From a checkpoint of a small transformer trained on Wikipedia: MLP 640 GELU, a variant of SOAP for these matrices.
Each number is 500 + 40 x the weight over its row's rms, rounded and kept within 0 to 999. Layers, rows and columns count from 0. Numbers have three digits each. The size before them is the row's rms in percent of the matrix's.

# down: layer 2 MLP down (transposed), 640x160, rms 0.233, rows 624-639, columns 0-79
# up: layer 2 MLP up, 640x160, rms 0.27, rows 625-639, columns 0-79
down624 108:477489551534547425476469498532507473525484527516477408510480508502470477539495412533484442463490490493444555477526472449483443534523468477484440529500590542455578472483456618530484521501506451569481562489509535497457470502441504452552481491
up625 097:561543501508456465543500565466531526461458511488442588483478485507442514517496496571584520524487489512443437509504501489527425499593441471564493508562550460548554449508445490488546537483581474469572474478430494483471497467586545514477541514
down625 108:527471574461493602502492534546489455474488528431419526531533454509524544478522436516524515473499518486494534578494544506476527504547518458555467502515496569520511439579514507516502502486539439476518481494495552464461532525524534465460544507
up626 113:478488519444465463486508507441511527524616474503500489432529528418557487472477502552468440460580491487513457555492456470481513523499425457504462569430504522435550570462509515533546504478484569499484531466444517502500528518526491469522486477
down626 098:465522540462488513526522479498522492588489575453566503467478503600490463525471482442514465460536561494503514556470426444457506485498492518451582500474514513417560528446499564528442531466521515487494572407435560452502483465492440494511466564
up627 105:523485541442482394510537474482491439510489589467463540429497427443439488524550464568560484488520568555450499449517491550555467557536487466525494509544443496505495479544470521568581446497504514444498470466507490496519437498483519541476476468
down627 101:476584533480513475490557433528480491440453549521452526489528549449568437471551461524524463520529445498517491450558463552444486544566499499457498519464466582489517459568489463450535535556538530489504477423520501462471494538434499499479493480
up628 105:554509622495510476496542486431596508539442507463502503547471501529537409475478470515395480559396528495520462414470495549458470515472473505537479453512502492490522443508449520547553521489497512450564480566474454513492491523545466528570482564
down628 093:457497474542538524530437417497478444501515517536518513449496566511575482457483553483535446485514543483538521520532461505482480483466403458474573505503547585483542459449494498513460469464475514604506543432457527435530535436482514503460506538
up629 104:520555515455438456461509532421506479512515463482502531558488575516613511527507473482454493518514498563498472513406498485572459527534559609548516530500504408502504484471498475541499528434469479568458519488476491494508444502544562473488497435
down629 087:418444437497520516529518496490580511557432496510464428477534520485476479556486535512501469512558502496512530483509494455526521497464498397518482497543431514489500443540462516555484511505603540528471450442518453530463516477516463457525497522
up630 105:433450536560510393446477449482555513552517552514500523519493488501515507552486493527434461422597480482460529483507516475525584451540521467504535584464488433502476539475474527485561530526526523490508516433471494530460524407507436486501476522
down630 105:528583540547506519481480506486558564448512476488563561496573464486474476485513530513486512502541491503557429535511482438501433412483520504549554516525515444442479514494542505463538453487474466536532562533578569475483464466424506504485491537
up631 095:542430549526421585530520484563492467435545517514422451475484462485379522463572513438507443551489422517544439475521497455521469446519563474479515525594549545467566485466533502448548461468556524462522616528511457510602515482457470496557488469
down631 094:448514506569533474429540532502541556509549511505522482533489443480525444443546541437520506515429529472485487448477553512483473422478485512498495536566475516582522494496565454487487444496440518457476593505520481491522510529538450559449564400
up632 126:543531472481487466532527501491465474504513466491492578517460505475512465489526404460510511541528512456410529542505490586525532440502436502513527424545493481497507524499453495500517436431532464491508549553502436472544471481524566533485492565
down632 109:480482552511526520539472505494527431498481517517562396465556566542437426520493506586485474441555481574564463437544475484491479490507607468511557459477489477542495475476508440467510536501391514500478413424484543482471472498506430545535503513
up633 106:428488490497499471484522481505502511507546512546461513463535560485546507555508541536389511523485513510552518505520445505516466536475561474548558498462513541431500484652558454466469518483476472504481495475527466599460490531461437499496516567
down633 106:486542507475435484451495503472474525494497541502476523465469517479495497488538433516537507527562487527504540543517590492509541588525486451497490483506491500453485510532553501487469446533563415451488521528556489559443425485546453460443448552
up634 091:462522507514580488491506474586504475477559523513510532521491512476461479439557452472451456605464450503483469477578466464553573507430496499476493437546500493534569590556434487472499545465493453475499557456474482490517505499488495502591520423
down634 105:506466493495527511542482486486495498474451526473557513449501520481536500555465516473546511439475491481483480484484532505469454511571537454415541500472449500458522501437491487502489509537522481536552466521499540495548417513461484456422541555
up635 110:475581406551498417444537463479465550475401590491498463505537443509496507547539502466513544450517500583489513429504466488497479527559503416465530572550518487513516480497553495470524561530535472552474505500501521543497500555516471498503524499
down635 120:536469519522501372471527469512555426536525489500531458461487474506494528521546514547556444508507568534486472429480457550556436499525453569560515528516497463487547512518549510476484458506482534512508512554430531462445572493494527536515440571
up636 103:492495480477470394541504461506537469493524527526521548495506520538516446498453539566517540558523433439529431522461578499505495430517465524514511502511447512502402539429427535549487488502499516476505540482538545412483532510460487471510385508
down636 110:519423508421557391477515486474517464472555412561546551520497468542478441502450552528529510528421460499482432471506505522501544443544432488528463535503490513510502465486532502501441453445478485491435490496508523542563430434471448484526481439
up637 106:519565561549470509481519445532552535501472441563534448459468484593499544551474494498497493491505547493451495428588461512510474528513533506543469449509473538493502442533469451413542455478547482464498527446490519509502532434466486524519480481
down637 108:524476465494465481556526539475515470480459481518451544468544537503420424470543524494518509497474540501486518490501516526432525457437507466523515572481485466520488435536512498585508421453447483457486477522464571388547521460499476520499489463
up638 101:469438460467492546462472543515462483454535544502432520455541446478460455513481473476456503565441545503493458375505443474510447507469469566454460488513511591508500422557513532536446425473517486514534518525470561516508539533558480525544509461
down638 116:433536482513470496509447530447522471549504541429517518450475532499501442505480503542469552552516537441454553439575482561551477448478539540540579497496538484451512444458500598591504479451542449428460526525543523466514497434544499453469453471
up639 108:462558442537513474464533524502528480459538516531475466586482569474509512522441505484457531514418516539496509468465525527470501493510529488474536547515491458423501484584461459443403549524451467480538562462479489522478491574532556475523537548
down639 110:460513453476520501426498491573511446521477556410481456499508588478514527527466573492602544519479538455515530469535519486502512519453513407494484513525477472522478502537514502455449515540493557524474566514508494493501545510518461512461504494